python train.py --num_attention_heads=4 --norm_place="pre" --final_lr_fraction=0.0
Each number is 50 + 15 x the weight over its row's rms, rounded and kept within 0 to 99. Layers, rows and columns count from 0. The size before them is the row's rms in percent of the matrix's.

# k: layer 5 attention key, 256x256, rms 0.0769, rows 190-191, columns 0-63
# q: layer 5 attention query, 256x256, rms 0.0776, rows 191, columns 0-63
# v: layer 5 attention value, 256x256, rms 0.0532, rows 128-150, columns 0-63
# o: layer 5 attention output (transposed), 256x256, rms 0.054, rows 128-150, columns 0-63
k190 077:42 71 40 19 60 42 35 66 63 69 43 46 35 55 34 55 69 40 50 55 40 66 49 41 78 65 79 64 58 82 68 37 44 45 59 51 69 85 63 42 54 36 68 55 50 57 53 52 54 60 68 56 29 65 69 52 40 74 50 53 31 58 41 50
q191 088:29 31 27 51 49 59 40 42 58 57 41 60 36 43 16 57 33 38 49 63 56 53 73 66 75 42 48 57 53 58 61 62 42 14 65 29 75 39 74 59 53 22 55 45 12 71 41 44 40 44 55 42 86 61 68 23 64 76 49 35 52 45 37 54
k191 086:54 44 48 61 48 63 31 54 40 34 20 57 59 58 75 78 13 52 54 55 75 58 39 44 41 44 65 57 36 46 49 51 46 63 47 46 53 35 49 54 28 61 68 31 41 50 21 23 21 45 39 52 52 25 64 50 50 29 43 51 67 50 50 27
v128 087:05 67 54 27 38 48 35 55 54 76 72 31 49 51 52 64 67 52 30 27 45 55 69 33 75 53 66 65 58 50 52 61 72 52 64 66 59 44 53 46 54 56 49 63 60 57 52 49 59 55 67 73 65 33 79 49 55 67 34 64 73 45 54 75
o128 092:61 29 62 60 31 45 73 57 38 55 56 65 42 36 53 48 32 58 66 58 53 50 42 64 65 50 45 39 31 48 48 38 39 69 57 65 49 84 56 44 51 38 58 74 35 40 59 26 61 53 33 55 48 61 38 76 46 54 56 60 43 55 35 46
v129 092:42 42 39 69 46 39 48 56 15 57 58 42 49 50 45 54 29 74 38 62 62 29 79 57 47 37 77 63 48 34 62 42 10 38 66 41 50 50 38 43 31 69 45 42 56 67 51 57 32 25 82 43 66 39 41 62 80 53 40 31 60 44 57 71
o129 092:64 60 56 29 57 39 70 41 74 44 33 15 44 48 35 61 86 38 60 47 10 48 52 44 49 66 26 47 38 53 26 62 88 61 51 59 08 54 51 62 55 28 62 50 64 47 45 38 68 42 48 50 33 73 56 32 39 42 68 71 54 80 42 45
v130 090:54 28 52 48 13 38 84 38 61 77 38 45 61 72 52 69 65 58 46 54 52 41 49 51 55 47 46 86 57 30 45 67 52 50 32 58 48 77 47 40 54 74 53 62 30 58 56 27 49 63 58 77 62 52 85 57 81 62 44 71 62 64 45 50
o130 091:27 76 50 38 36 69 55 29 49 67 62 43 50 62 62 60 46 56 28 63 31 31 62 51 71 54 31 55 54 73 54 60 72 36 45 42 70 47 41 58 34 53 73 53 63 73 59 67 51 46 39 26 38 62 67 60 18 28 79 46 62 81 59 65
v131 093:24 66 53 46 99 62 40 56 58 89 53 61 46 36 29 68 48 51 70 32 60 56 49 54 77 41 46 11 63 54 37 30 30 89 38 78 48 50 54 46 52 37 56 51 55 48 48 45 46 41 31 63 54 27 76 48 47 49 61 58 23 49 56 22
o131 094:70 36 49 56 45 18 67 43 36 41 47 50 27 47 33 40 40 30 48 43 50 45 60 49 18 61 52 72 37 25 54 56 54 50 55 37 28 45 52 23 37 40 59 48 37 31 60 52 56 40 55 18 63 78 25 27 62 35 79 39 41 56 47 76
v132 099:50 42 45 50 33 59 68 50 66 22 51 59 34 69 67 57 36 69 80 45 47 69 70 51 57 51 66 35 52 55 47 51 29 59 90 35 53 64 39 41 31 56 59 70 46 42 55 48 41 19 81 55 54 48 70 51 52 56 46 19 76 51 42 64
o132 098:60 83 49 36 66 73 66 31 50 53 41 39 59 31 59 88 79 39 46 61 49 46 20 41 59 53 19 58 59 52 52 39 39 49 05 41 36 38 39 48 59 70 59 59 64 74 54 54 49 74 47 40 23 47 52 65 39 42 35 81 41 44 56 39
v133 094:15 46 60 74 71 17 58 64 50 50 54 49 49 56 51 40 54 50 37 65 59 52 46 56 32 49 60 40 62 61 40 56 57 31 44 64 43 40 46 64 50 85 47 44 44 36 58 51 73 72 62 33 20 61 59 66 58 61 54 54 53 53 41 59
o133 089:66 48 42 40 30 40 52 41 56 20 23 55 62 38 63 51 35 38 47 39 43 68 69 66 25 48 27 62 38 27 62 51 38 69 82 29 60 47 51 60 49 40 41 49 43 41 45 59 59 51 36 47 68 27 35 42 42 45 54 35 55 10 52 53
v134 099:40 60 57 55 32 33 71 30 48 61 32 51 52 52 54 72 43 59 29 79 50 37 49 54 37 53 40 74 49 62 55 78 63 57 74 22 40 39 21 61 44 47 54 33 48 32 52 55 42 33 43 44 57 30 52 61 48 59 52 58 64 61 37 46
o134 098:60 55 22 50 55 60 27 61 47 32 56 39 43 49 55 45 66 44 40 57 41 64 66 39 27 23 69 38 47 61 46 40 29 22 44 38 57 64 65 59 50 63 40 49 36 71 50 62 52 44 88 30 35 67 62 40 58 35 64 31 59 49 62 40
v135 094:29 35 48 46 37 60 54 57 46 74 47 59 63 48 43 53 56 67 75 86 51 61 61 50 31 67 29 51 27 39 61 39 52 44 56 51 48 71 53 63 60 40 49 59 56 69 75 42 61 87 43 40 44 13 87 79 68 44 42 81 63 52 58 77
o135 096:47 52 96 53 23 37 51 51 41 34 61 39 77 54 78 45 30 59 31 59 52 53 40 42 50 16 53 46 66 45 45 56 51 39 48 64 40 63 48 52 42 51 57 40 42 36 25 64 37 46 47 69 32 50 46 60 39 64 27 17 56 36 69 44
v136 090:54 41 47 62 51 45 60 47 33 28 33 13 58 53 24 85 51 69 36 51 47 63 44 45 24 69 48 23 38 46 63 49 46 62 40 66 57 68 55 62 62 58 56 47 40 53 53 50 38 35 54 08 62 48 60 51 74 60 36 72 43 38 44 63
o136 084:48 58 66 47 43 48 56 54 54 49 83 55 44 67 59 48 73 49 66 44 49 28 74 67 32 46 37 61 58 41 33 37 63 40 54 61 19 33 46 45 47 35 49 64 50 33 36 41 50 22 59 81 29 37 50 40 40 52 40 30 66 44 54 60
v137 087:49 35 46 39 36 35 65 26 52 80 39 39 45 32 50 47 58 56 54 19 45 21 41 57 46 34 52 56 62 51 52 77 58 63 50 20 57 27 39 57 48 41 64 80 10 77 31 34 53 50 80 60 74 37 52 40 51 36 53 53 56 53 48 50
o137 095:41 68 61 29 58 38 46 44 61 63 64 41 35 61 29 59 71 37 43 64 27 43 60 46 66 80 63 52 30 61 52 55 65 34 36 77 52 68 52 40 47 41 63 56 63 46 68 54 50 31 40 42 55 92 65 57 67 34 83 67 40 91 67 59
v138 101:56 68 63 54 80 52 43 63 33 40 56 38 37 27 51 51 38 57 51 26 44 45 40 44 43 47 79 42 57 43 43 38 37 58 92 68 33 44 51 76 50 30 59 57 39 26 37 46 40 44 29 39 46 64 59 61 71 56 47 34 46 45 57 30
o138 097:35 30 59 40 39 08 59 50 66 37 34 55 44 42 49 44 50 27 68 53 57 47 74 52 63 26 30 54 45 39 56 53 61 38 48 24 46 65 59 30 53 66 34 42 57 31 42 54 94 41 73 50 62 76 24 50 62 46 48 39 38 43 64 53
v139 101:25 33 48 33 00 34 53 32 33 45 65 62 62 89 41 44 41 45 09 54 45 27 34 51 50 48 24 60 49 42 48 77 42 54 61 27 38 70 48 45 21 44 50 40 36 35 70 49 50 64 70 98 81 28 35 59 22 41 48 33 72 60 50 40
o139 100:70 62 29 58 55 61 45 66 64 51 46 33 41 32 61 53 46 44 62 60 32 38 35 51 66 54 85 36 56 52 35 46 49 45 43 54 76 67 57 66 52 60 53 65 55 61 29 65 46 40 70 46 35 52 65 78 52 52 50 64 41 62 53 70
v140 089:55 62 48 54 59 61 31 62 36 55 46 47 52 34 42 58 65 46 64 32 43 57 41 28 38 53 67 38 39 62 46 65 60 52 41 29 50 62 49 45 27 62 39 64 44 50 50 49 38 33 43 35 77 51 50 55 33 66 45 45 39 42 29 78
o140 086:21 61 45 39 43 41 54 46 43 69 51 17 62 55 48 41 66 66 40 72 72 32 32 64 57 77 46 55 67 56 41 45 67 66 76 70 50 52 88 72 48 14 45 80 53 57 58 50 46 24 56 73 20 51 60 45 81 50 41 61 54 68 61 18
v141 087:64 55 46 43 70 62 58 35 32 82 28 55 77 34 35 33 50 18 55 43 34 55 25 57 43 45 39 39 50 43 57 39 58 71 41 66 43 49 63 16 44 78 49 22 51 47 54 47 46 49 49 24 51 31 35 61 27 34 51 44 48 52 84 32
o141 085:54 56 34 61 56 21 50 51 46 35 59 13 54 79 69 18 46 88 46 58 69 29 35 37 31 53 79 38 62 45 30 52 54 52 60 53 53 59 37 43 40 07 44 66 39 44 58 67 38 48 69 69 34 55 52 59 65 63 13 49 52 47 48 68
v142 098:56 23 42 55 49 47 64 52 41 38 56 64 56 42 67 53 47 34 60 61 52 42 46 59 46 41 17 36 57 43 46 43 81 30 37 98 40 73 47 20 39 43 48 52 79 68 32 41 35 54 69 33 75 50 20 39 59 42 47 65 06 54 43 38
o142 100:50 71 24 53 62 54 23 28 52 73 28 21 31 66 45 45 63 65 41 48 51 45 63 47 55 70 64 58 42 46 54 59 74 45 43 16 62 43 62 65 43 48 39 29 49 24 64 44 69 35 62 45 40 51 70 35 58 36 77 51 99 81 62 57
v143 102:57 26 48 40 31 54 66 38 53 61 24 45 72 28 58 56 45 40 66 70 47 45 41 64 31 43 10 61 39 12 62 45 49 60 58 38 51 47 49 50 46 65 64 36 58 71 59 50 15 54 45 27 35 52 54 61 51 46 46 84 41 51 61 74
o143 106:39 69 51 35 45 42 34 29 31 59 71 24 39 79 46 51 55 84 37 48 43 50 65 43 40 49 64 53 50 77 34 68 87 44 44 69 50 64 38 61 52 18 37 52 28 39 52 38 36 37 63 57 60 51 46 25 49 47 86 51 89 74 40 30
v144 091:36 24 58 72 54 21 53 45 37 33 53 63 62 67 65 60 57 37 34 74 66 62 43 56 66 52 49 60 58 39 30 63 41 36 41 62 44 44 42 28 24 58 68 48 59 80 92 59 33 42 40 44 41 28 51 66 66 65 54 45 57 49 56 49
o144 097:76 76 15 50 37 79 50 40 56 61 37 55 53 46 35 74 33 55 25 48 33 47 57 57 37 52 44 61 40 51 52 49 38 57 52 19 40 49 46 70 40 56 48 56 30 55 36 65 55 77 70 54 46 47 65 39 11 52 68 31 61 52 46 45
v145 100:58 56 56 82 64 31 50 59 54 65 57 40 41 31 46 72 49 13 36 27 59 60 35 56 38 38 56 42 72 45 52 42 44 53 39 68 50 53 55 75 63 57 53 41 95 43 17 61 47 54 26 50 58 64 28 48 49 51 50 52 57 42 55 74
o145 096:66 32 30 32 58 50 58 55 68 29 48 61 47 59 39 37 27 57 59 45 49 38 81 58 44 70 55 58 38 35 47 45 67 54 50 38 31 28 45 55 40 46 47 46 29 45 60 32 38 39 67 41 55 64 28 30 52 45 77 48 48 45 56 42
v146 088:35 35 50 62 63 33 42 44 21 31 57 63 39 52 24 65 68 50 81 30 58 50 38 51 35 53 54 56 55 24 45 41 22 56 51 59 51 62 72 50 62 23 47 51 57 52 64 45 40 83 30 31 43 60 42 63 36 39 57 72 60 43 59 46
o146 087:51 60 45 39 42 75 43 48 79 63 57 54 72 39 58 21 17 58 44 55 56 28 64 69 56 56 52 55 68 54 39 40 72 77 58 65 34 28 49 50 32 50 42 31 41 49 22 54 51 46 48 73 60 30 39 50 43 84 47 15 40 31 47 90
v147 098:59 44 41 34 33 59 55 54 52 46 30 44 63 22 58 46 65 55 44 47 53 37 45 55 49 64 40 84 41 56 71 78 85 51 00 52 50 36 39 32 43 46 58 76 65 46 36 64 59 60 76 60 43 47 25 45 69 32 43 64 20 56 47 45
o147 095:39 60 55 64 58 60 33 48 59 62 67 61 27 62 37 37 42 52 51 54 43 65 63 55 58 50 87 40 56 84 53 54 49 39 76 45 89 82 55 68 63 49 54 44 17 60 43 50 45 43 28 51 63 58 67 29 68 57 85 40 76 44 41 43
v148 089:24 39 49 35 71 61 60 43 52 53 59 61 21 39 36 82 80 54 47 26 43 36 45 49 74 60 76 36 47 75 45 67 59 57 68 39 37 60 53 49 41 38 57 66 33 42 72 50 64 54 52 67 68 43 49 52 85 80 51 21 66 52 61 76
o148 089:51 62 37 58 50 40 62 54 59 57 65 34 69 43 42 43 41 13 53 80 75 38 47 49 37 34 39 47 56 56 32 31 32 63 50 51 56 61 60 58 54 70 51 65 45 51 41 51 68 52 50 39 41 70 59 58 40 40 39 51 25 38 34 34
v149 094:65 62 53 58 56 40 54 59 19 80 56 64 20 52 51 55 45 73 44 46 35 46 50 54 27 50 43 24 53 56 49 41 40 71 64 44 48 36 44 99 33 44 46 45 31 37 47 40 62 28 39 52 69 46 42 57 69 59 56 33 52 52 58 87
o149 094:25 31 54 47 65 36 44 48 69 46 42 47 58 51 48 35 58 14 63 33 71 40 72 45 45 46 58 51 59 49 27 47 55 43 57 49 43 53 59 43 63 40 53 37 56 38 54 74 66 36 69 45 59 57 69 54 28 33 29 36 46 52 26 55
v150 100:65 45 47 46 65 50 50 48 75 62 47 72 34 51 65 25 56 84 60 63 54 59 63 48 55 45 48 35 58 58 52 32 44 52 41 30 53 38 60 67 49 40 50 41 58 36 28 56 43 55 60 59 80 49 39 50 05 57 62 66 21 53 53 23
o150 088:60 38 59 48 63 59 28 50 63 47 36 55 21 30 37 53 36 38 33 40 51 64 33 46 51 65 77 60 43 52 55 80 48 55 63 64 60 22 49 52 45 76 32 46 50 50 54 55 25 26 49 30 59 55 59 47 60 42 45 50 55 22 55 56